Weights of a small transformer language model: LayerNorm before each block, a variant of Adam for these matrices.
Each number is 200 + 30 x the weight over the matrix's rms, rounded and kept within 0 to 999. Layers, rows and columns count from 0.

# layer 5 attention query, 320x320, rms 0.0408, rows 27-31,58-63,90-95,122-127,154-159, columns 160-239
180,168,209,192,224,221,214,197,222,202,228,267,196,193,251,188,185,212,208,168,246,221,158,178,187,200,177,209,158,238,185,246,192,213,191,251,149,165,176,192,205,168,225,197,255,195,242,231,229,208,134,203,212,164,194,209,230,230,188,248,180,162,211,198,196,202,166,164,169,200,184,194,210,222,151,186,143,265,227,168
195,237,238,145,208,161,206,173,146,158,275,198,147,185,165,222,233,239,131,263,211,224,161,223,169,181,207,217,154,198,208,241,216,206,204,258,183,222,195,209,224,152,179,172,190,130,243,278,188,177,98,233,152,250,233,240,165,147,207,215,194,164,255,243,178,167,149,183,260,170,155,165,271,174,176,223,242,198,151,268
227,241,259,231,237,151,142,262,262,183,205,256,194,167,182,200,196,201,228,188,217,188,148,178,204,147,206,166,177,199,129,222,165,255,197,233,204,309,144,116,122,263,190,216,179,242,170,265,295,217,193,195,136,202,234,161,195,202,180,226,213,231,145,110,121,246,192,162,89,224,219,240,117,225,251,173,177,210,273,169
178,220,248,223,202,219,158,220,176,187,249,218,133,174,285,191,203,140,151,170,207,218,123,150,267,237,212,95,130,197,239,246,224,221,230,235,215,219,167,147,119,226,214,159,194,162,162,220,238,178,143,152,189,219,162,220,225,225,121,206,221,143,161,180,201,119,170,182,202,140,227,199,220,260,205,194,237,237,242,241
293,284,214,209,189,200,210,225,105,202,206,230,182,190,203,218,215,195,123,218,245,204,216,172,233,218,243,186,239,243,200,142,244,132,181,161,227,210,242,182,159,244,192,278,173,117,209,220,184,173,213,224,209,183,195,165,178,169,143,179,235,241,214,142,195,151,226,184,238,129,193,228,195,224,141,254,154,251,186,181
248,195,257,226,232,151,143,232,124,189,259,227,230,236,129,173,243,250,116,200,263,161,107,179,249,261,230,141,159,255,103,169,235,271,166,245,139,214,213,129,229,186,162,231,160,269,210,241,179,106,169,158,183,143,245,201,261,149,91,210,311,166,172,145,277,213,179,97,145,234,255,187,163,291,230,204,232,233,298,225
181,165,214,201,217,226,163,154,216,209,237,197,193,194,247,196,177,196,176,165,170,277,154,177,223,188,218,201,209,223,255,235,214,169,229,247,188,190,166,233,192,170,268,179,248,202,260,201,197,247,149,241,212,169,187,188,200,207,200,220,153,163,190,217,183,182,175,202,164,162,219,200,183,207,206,177,186,225,201,214
234,233,211,227,198,208,167,167,160,191,231,203,186,214,173,197,222,221,156,197,211,203,169,217,152,212,231,175,203,198,168,215,242,222,208,209,173,181,219,191,210,181,209,193,178,170,223,201,220,157,169,171,165,211,236,215,225,169,206,206,219,194,193,219,217,186,141,151,220,184,190,210,192,207,203,167,214,232,209,233
248,236,231,203,237,144,168,250,255,158,203,240,171,210,123,205,139,214,229,244,228,152,210,180,204,181,213,172,178,240,164,180,133,230,160,202,176,223,164,123,167,270,165,240,196,245,207,261,231,234,207,202,177,209,258,188,159,214,195,200,205,227,208,191,154,255,224,214,136,215,238,198,151,215,241,236,192,179,230,176
210,228,245,214,201,207,182,207,184,187,263,206,156,201,198,183,179,190,146,195,187,213,176,174,241,186,228,160,139,216,237,240,194,195,225,212,205,210,166,204,149,240,199,205,189,185,200,248,196,202,172,160,187,227,174,200,197,207,188,169,198,165,216,197,217,195,180,239,212,173,208,226,222,220,214,201,216,204,231,219
270,290,258,202,212,189,233,194,157,181,221,226,194,198,204,218,241,188,132,202,166,188,208,169,149,209,216,184,247,192,199,169,183,156,210,193,233,203,219,235,206,225,204,216,176,200,190,239,164,228,220,216,178,193,208,221,193,194,188,210,227,195,207,149,184,175,197,212,212,110,164,268,227,215,203,206,232,220,207,225
216,177,198,278,209,152,156,245,158,171,262,233,204,178,172,190,291,234,156,197,219,199,188,178,219,272,178,165,212,218,123,199,260,217,195,185,76,187,220,152,258,274,162,238,153,209,139,206,139,147,217,83,182,182,207,142,292,237,159,205,240,193,233,236,209,251,169,157,125,252,173,244,171,190,162,171,189,233,160,212
237,189,151,202,219,172,200,187,244,207,249,208,207,210,230,210,180,224,146,119,187,223,162,170,200,192,237,188,199,222,192,246,156,174,197,242,171,173,198,230,190,219,183,161,250,203,211,240,240,232,149,232,201,223,243,174,189,230,196,212,171,191,169,225,202,229,227,193,206,204,178,138,179,191,209,220,136,242,239,203
202,193,223,166,220,195,213,169,207,180,239,218,206,211,230,208,205,190,175,225,135,186,161,194,207,193,192,173,204,201,163,240,205,218,182,237,189,179,210,245,186,151,186,170,174,172,172,239,160,157,156,216,125,218,192,196,210,159,165,232,241,200,244,257,228,182,197,172,235,177,212,178,236,220,144,192,183,241,198,233
245,225,183,212,189,210,207,223,210,214,196,225,228,219,232,221,160,208,184,235,186,181,132,154,205,142,196,221,104,194,159,248,197,211,242,228,219,228,145,198,128,220,204,194,220,194,171,241,257,190,139,216,199,180,193,246,184,216,185,198,199,238,199,154,203,165,189,184,192,169,168,195,192,229,244,213,215,238,252,204
180,199,163,238,207,228,229,210,195,254,259,183,212,168,237,199,228,208,216,176,243,203,164,171,214,215,197,214,158,172,190,220,206,206,205,235,190,203,238,208,189,194,169,154,209,172,185,230,233,222,173,232,221,241,178,230,152,195,215,221,228,233,181,194,197,158,202,199,194,151,176,238,200,207,220,202,197,214,203,205
274,230,183,266,201,182,198,224,173,186,222,220,230,178,194,209,218,238,188,173,230,195,176,162,192,212,207,179,223,228,182,232,202,146,217,200,197,195,247,234,208,254,165,186,186,172,184,256,226,198,237,212,176,187,213,217,204,203,169,211,217,197,244,147,191,159,180,152,165,185,184,197,172,200,188,209,177,270,236,213
217,131,202,197,142,193,171,215,214,139,191,208,185,175,193,166,249,247,203,214,169,171,232,132,268,181,146,197,147,236,139,219,233,236,164,190,146,131,193,129,220,210,163,245,231,256,171,223,180,132,191,153,226,161,199,224,237,204,214,220,274,170,252,240,219,270,174,143,136,247,220,158,108,251,166,174,201,198,253,174
224,208,158,204,193,183,140,196,242,234,252,265,225,197,182,187,242,173,210,218,217,179,126,175,160,208,174,181,181,236,171,228,171,220,199,262,138,191,185,192,215,212,215,177,210,226,188,245,249,203,219,265,205,223,192,221,191,204,186,217,211,154,252,239,212,233,215,134,160,216,216,154,162,189,208,248,147,243,160,232
122,311,229,179,215,190,204,173,180,192,252,212,164,208,144,231,223,162,151,197,204,168,124,237,144,244,234,143,160,218,191,216,233,243,230,214,191,172,155,209,195,198,188,151,95,202,235,226,189,209,191,196,142,226,231,217,177,207,163,146,182,185,242,220,218,153,157,180,241,173,207,245,265,146,235,130,170,190,215,266
229,259,178,198,170,232,174,223,208,183,132,196,185,175,181,192,154,193,223,239,148,205,160,184,196,146,198,188,152,266,176,229,183,209,190,235,192,243,114,195,129,259,172,182,203,225,201,263,246,204,149,212,212,224,136,224,181,251,176,187,164,178,210,160,164,188,195,235,138,167,198,199,145,222,266,205,200,169,300,171
246,178,173,292,184,210,166,250,164,222,207,200,183,144,267,153,225,195,165,211,198,250,181,144,282,186,228,188,229,196,213,225,230,183,224,239,154,229,247,209,185,217,209,240,246,169,214,240,202,181,198,207,198,187,189,156,251,234,174,234,227,233,219,155,208,179,193,178,138,141,169,218,172,213,263,203,195,231,254,250
277,277,208,254,129,192,205,227,91,211,213,179,212,220,195,191,280,199,138,223,220,228,194,165,201,262,263,207,238,205,210,196,277,161,238,176,203,211,281,191,170,241,208,236,176,184,189,196,195,160,250,156,220,181,155,170,221,186,141,159,241,254,219,124,196,158,200,150,195,132,225,260,184,175,240,197,174,239,206,276
134,191,239,182,225,218,224,194,144,195,218,177,208,245,188,167,262,236,145,170,197,207,191,152,223,237,204,125,164,197,194,175,263,277,215,265,123,214,194,112,253,178,190,238,218,229,181,193,156,155,220,171,165,170,193,146,240,229,131,203,256,174,207,247,221,233,171,143,169,239,209,235,198,280,203,180,229,216,194,215
203,214,166,234,188,184,171,199,216,199,229,248,186,235,195,202,232,225,202,188,148,232,197,171,210,214,189,188,166,224,212,236,210,157,172,237,164,204,189,197,216,177,226,177,190,237,216,194,214,218,176,233,176,190,214,208,210,215,201,257,195,187,251,237,207,224,190,181,180,226,231,181,179,250,205,250,155,251,191,198
225,247,279,213,199,227,155,224,138,201,212,213,170,193,188,195,259,252,146,210,224,177,191,210,188,236,234,186,166,227,217,201,219,224,136,209,221,154,236,243,145,164,192,251,120,146,228,239,198,166,114,205,157,207,258,228,149,147,210,182,242,260,280,214,255,156,131,136,224,129,223,231,230,235,211,238,248,183,216,232
220,220,196,249,165,178,187,224,235,192,148,219,224,214,197,186,160,191,235,220,162,224,169,190,191,188,207,167,163,204,223,220,176,207,201,207,155,254,189,207,147,244,203,196,213,245,189,277,245,187,199,212,230,161,204,183,181,259,212,146,207,150,168,160,180,235,204,214,132,230,218,209,146,260,269,188,189,249,250,153
239,200,208,215,169,225,209,207,189,179,191,207,178,179,193,206,206,195,195,197,148,222,192,208,261,198,222,202,152,233,231,230,222,179,256,209,172,207,183,186,157,221,215,204,201,195,129,208,173,196,235,169,170,188,173,192,214,217,190,195,229,207,187,188,197,225,187,228,206,140,232,194,220,266,224,149,194,182,226,188
242,292,198,220,164,162,192,182,127,180,156,222,224,222,171,232,257,186,190,211,190,157,221,201,247,214,173,240,225,196,138,186,217,114,202,196,165,221,217,196,177,214,182,241,169,206,211,212,197,214,216,210,237,189,161,226,186,213,222,194,200,240,254,159,195,192,216,213,221,123,185,195,244,236,160,190,180,263,153,222
# layer 5 attention key, 64x320, rms 0.0411, rows 26-31, columns 160-239
231,235,205,197,170,187,180,205,178,151,167,196,254,204,196,201,212,214,205,216,192,173,213,185,160,189,199,230,184,241,176,202,184,196,202,210,188,237,123,195,199,203,197,172,186,156,166,223,190,200,217,234,210,187,175,192,196,181,218,223,225,210,204,185,177,221,225,166,186,217,177,177,178,201,187,251,210,182,198,207
204,128,172,170,233,250,155,181,280,141,158,245,136,198,218,258,81,292,301,214,128,205,275,234,174,186,145,231,242,144,141,173,128,161,185,226,228,185,219,230,131,232,164,230,240,218,213,183,256,201,206,172,243,172,174,258,202,190,253,136,124,233,136,144,181,224,221,242,187,212,220,114,107,205,162,222,217,196,192,117
274,165,178,262,116,187,183,232,226,186,174,168,148,226,157,244,155,203,206,294,205,236,224,188,222,166,172,243,236,239,128,234,205,187,171,148,200,256,204,252,170,211,202,147,210,204,177,212,237,191,185,243,133,219,224,217,188,208,246,186,240,225,232,217,184,178,181,196,224,211,194,204,238,215,191,198,239,166,228,207
199,300,189,149,303,170,192,180,207,118,187,203,172,236,197,190,212,204,171,163,211,234,230,205,197,181,200,232,255,213,201,167,184,137,155,198,262,110,234,186,202,250,207,165,215,196,242,198,207,225,138,181,183,150,207,184,224,153,216,226,124,200,140,180,166,225,217,188,197,205,163,168,206,178,197,161,188,227,168,221
185,201,193,198,192,188,203,179,231,185,156,166,149,231,194,215,198,208,216,220,199,269,216,198,156,146,150,238,322,176,248,271,160,143,166,261,181,234,200,257,197,159,164,195,256,159,223,219,271,197,164,194,203,166,104,256,142,190,224,191,205,89,154,245,147,216,215,146,198,180,119,196,172,258,223,158,198,240,171,221
264,115,173,176,158,180,198,242,205,169,170,185,185,236,163,277,239,248,203,226,193,235,210,205,217,182,156,255,159,163,213,208,224,151,198,214,185,248,147,250,243,148,172,185,215,144,229,191,189,190,188,236,242,301,106,210,210,143,209,140,320,191,204,207,205,161,228,213,205,201,267,156,217,177,156,200,132,179,118,257
# layer 5 attention value, 64x320, rms 0.0302, rows 0, columns 160-239
223,182,179,245,241,231,202,198,219,201,237,224,195,202,188,233,194,131,218,163,197,198,132,206,211,251,163,181,219,181,195,240,188,159,187,160,159,222,213,204,185,148,170,182,199,156,164,239,242,265,217,191,193,227,167,215,228,243,203,232,214,141,175,172,207,201,208,193,144,236,268,257,198,173,170,236,243,230,183,241
# layer 5 attention output (transposed), 320x320, rms 0.0308, rows 0,32,64,96,128, columns 160-239
191,168,173,239,238,156,227,209,180,247,191,218,218,238,170,226,185,220,269,229,224,217,178,257,216,206,169,239,230,138,157,201,219,195,152,211,192,171,219,193,168,218,191,243,212,243,118,138,193,239,149,169,151,235,145,234,204,234,204,196,144,214,159,201,260,192,183,191,200,199,184,161,244,209,151,216,206,153,254,224
187,158,191,226,250,191,220,236,184,280,191,212,178,174,203,198,192,173,214,207,209,234,135,229,240,199,201,255,256,174,196,175,207,193,175,193,198,190,280,174,194,200,227,243,195,214,152,178,185,233,187,175,189,182,181,169,207,233,231,199,174,240,213,204,180,177,177,194,226,207,197,156,226,217,163,222,212,212,233,231
237,231,207,155,156,230,154,198,155,169,235,221,190,233,174,213,196,231,177,234,172,154,227,203,249,164,204,189,188,191,187,191,225,198,164,241,178,211,183,204,166,219,197,235,174,212,199,202,190,200,223,190,194,250,179,178,199,213,201,208,226,168,236,203,172,193,230,190,207,205,237,194,157,226,199,201,175,205,189,203
193,149,250,139,191,169,213,190,221,153,247,233,201,248,126,200,220,210,195,213,188,134,263,196,217,174,184,219,204,148,195,146,267,185,156,202,230,190,195,189,142,156,184,180,154,248,204,189,196,150,157,212,224,195,193,228,205,184,229,210,208,167,225,275,222,207,156,193,216,195,230,183,221,201,177,153,183,220,213,177
191,198,212,220,228,205,212,187,204,230,255,227,167,219,165,221,166,230,179,162,241,208,159,193,194,224,193,162,235,186,216,209,206,188,166,172,202,214,225,171,224,204,200,218,165,242,194,196,209,221,182,188,225,229,213,184,187,211,200,211,203,202,186,216,206,171,159,135,214,212,190,169,198,223,154,192,225,208,221,236